From a checkpoint of a small transformer trained on Wikipedia: RMSNorm before each block, rotary positions.
Each number is 128 + 24 x the weight over its row's rms, rounded and kept within 0 to 255. Layers, rows and columns count from 0. Numbers have three digits each. The size before them is the row's rms in percent of the matrix's.

# layer 14 attention key, 320x320, rms 0.0482, rows 157-165, columns 0-159
091:121149090099152182120146151090142115146157121087110080120111210124113118139088143105131113129114129082133123136125184131179121138116129154126132123135155106157113089129122144138109126144149105094167136126053081148136091144080144127112142151105128102137080100143129123139161166111129139119136152132120130139129101158106136110113131097097131131137134147144106176147150139127107125091146163129114129158112127118115117138121131159098128108137179150118104114150127123106146114111113173
086:143087120114152121123112114082129116140145163072126132100105110128146076136111134137141169099104133139165158145097105096078145137109119091151140140151077169153155101164102091139144114142167127159146124110145120127095092137150116135104163100110108135140144136094163136124118110110146143112142130123095148141131146107133119147166121154118136130093138137146072077150142140122103123141166171111144108152128131131101156131146107143161140073122118131136174142172145102188150122131120102
091:113130142097119156126125090119128149141169152135108117164092144119164129081156116147168134121128148098147136106149158141143115095120104154190125178136110149089144091146137079087144128126118137130113135107151125147154124117108093134082132137121139123131105137160132054129108136124118124130160115150149110163161143143119136132159092144130146108145151124089108104153153143122164140103118144131125135097124153150113129171144142089110079120103092135154146151100106081084111120127137106
088:115089120161128151175095152105114104126115131085111079155111141099140115087110125128136127135112108139119149154142145161097143103124144152144153170105135127139102122117111106156133118098143172152124163162133095077042118133162154083109106095138135107075138153135144122084102106140155134123119102142134110106149151108149150142120131134074120144146109170092113131125174120146097143125106154157162158125115122130086106134117164141131138181136156122109149130105145142138120133131138129
076:132140112112131066122157113146139126110096171129115085115148094128118137109125087125153131115136107112167135102124119133095162086105172175187126137124144140150169163106119098142134116120123122077109187158123090103091136149113126082116124120124145155113086117129140112095117166145148109128141130148161101140093127109139137127113147124154106129099085132100136121148105140097131136099157143164195096143179111188149105154121126134107095117118116135122100122121182120118160124128129117
088:104107147134098126109108161126111122117165095103135145116112135127122113141139113146177085117129120102113068149142133132109148166126128123151142124126143110159062079152122144130103147141123131101139146116168111092123109089177110134168097105123164130156120135122120113162120145129086172110106161131129169092165138125138112150137128107136105154131077106091137083084139134175089123129137131120105140158073148130100165147113130088104126156099152132126144149092099141098162115123162111
083:154115093149098153098157151138118114115129151136151118074139142131094102180152118139144118108147132098100116111106113137129125107128141125168121136123180180158178177140139165104085105098114125154126126143133138164142135118116110094118104117123130074114132128150120119203144147095118116157110116130125113092124077102152083148125112122148150103111142108130116114107110088101088108134115077114086133107120109128115139160163180166146133124136140144123092168111132118095119122115135139
085:097092159103115119123110180099147121101105158157125145151101112136141139130138160108152139106082125158143157096141112119123151118097142147113136118143107105101105129138116125127155129152170124142100147144144152121117114127072183106127158090158106131140149126130124140137116117105125119117095141115144093127105178135113102098154140087123132122143123093178123124158079153103180077157144147078133137078141106126125138137134086075127126130126135172167151193127103114155131133146162130
081:118090102103098159142103116118148138093128088172118113125129108104140105109112116156142128133089106135121155129103130099072143115098062163131130132123144095109155088166126098155180146139173103158130171119124156116117126150160152147131142092089150127107134105098103141095114088170135117113109187169073125129125154109123118149102138069106102166129112109128123131157132111130167165100128152154128096115125153109121077133082099098157102158086113186134169113134184094158106107164162112
# layer 14 attention query, 320x320, rms 0.0469, rows 158-165, columns 0-159
087:100109076068147129123115147129094113118120152127156137156125118161134079097124160081106115158140128102162095180148128156125140094129160129144135149099124079132125134187148121076120114133111130117153147167077121128148093129151144120129135170108132077123148124110136109124100143095127163127108092152154093115143147172160136110119118133112118139126131102136128127114167131185142123142094135162133148134131151127127126146105131126149119153157139104160133125141167095105130108143114153
092:123166151118087131109129132132127161097137124121150109107120195140135133126130161126142113158129116106120111128171194114139175133137167120155114088092103143104156185089092170111117162097120103104131131143105146111108112130138137127160140153102150166121132116102142149152175136161129153132123093116136154090092137090150147122122130101142119139150098103107151121139130149132104147123131164112134099131107125129096075126151104121155145162146143135139151117121132181114145145165126155
078:166167130121170135120125152165138116143124128142135124091133159133104135102115121083130151097137116128163109140116145127139134118110112102114138128097112095077133170162134126142145150141115149127100058126120154135135119120104109148151094090123147161099113121117161153122131113147132112140214163133168145146131111099107121099115108142098148097128079090144091127135161098085148085102156115120160171114181163130100148125128130151149128084137080097140069138119127124113158119123125117
077:142124141137094141072143145079098099128161145106122122104137157165150194125125143129084133072133118117131144118118124128147149102137140125098133136107143120131157128117162131108102105112121111136125105130158106173142122133116113161139140120111128123124130151132119101136125143132113123121117120097134159140159062146102092142140126127133122123136203118149142155125150129130100144150104123092091171122128103105108113158144119158181135098160134130158112102101060131165136157110105122
077:146145109109137112172131131092112130143099134177137131169122124105141143076129105144130152090144133127117152139045117123096144146132130102102064114120133124127152179087094126114203154149159162149118147117142157154101120115130139114101176111096141108150163114090100135086105119144141137128143128096136114133108111147128138130130115112157120126145111136153136167159134173139119133122166122118165145133166108109158122122152112193135132099117106165123145098152119128119147131145109166
070:120165115112138133123170135121123130132136149190110146142125113084118120148126145121156066103062104110099108140115115105131091129138075111099088088123131101106107138100118109116142146135137190146147130113134109141148137147117116138132135162116100125126158168085095123030112134130153139124100109117122108137104146153114165147170149101114139093103102145113112162141107171139093161127094143134108130156103120100130127150143115127105155125138072128100147094154121127169105121180134131
084:164155115108103099120108137111140106124090104145112107098178114134128103121133139164114107149102145140119161164120136136130121124129138143095136096177177145100159129156133089143113122109109154130116108148127143126113127128147109112124122118161132150153117130129125134121182161153133137169154112131111154082163115109113086112103134127113157100139209151149135146178148137109177128097066144151117150105134157184123111150151119182110148118135112123144119099143121148133145112126097122
079:153156102154118104111149125115113156176111155089121120127113174085127111168112126151118144151139146111125142150061140111090185125170116116121066110128123138127112158143131144121127118104134121115101148164082156101101145113123150098132074124087118151142129082149107137116137108106134154151145091181123109110092140126101138139146155104154154095135129148145151134155113144137139146092113137156114181158140121116119114130115111141117107140120126105131149119140147135132132123148097110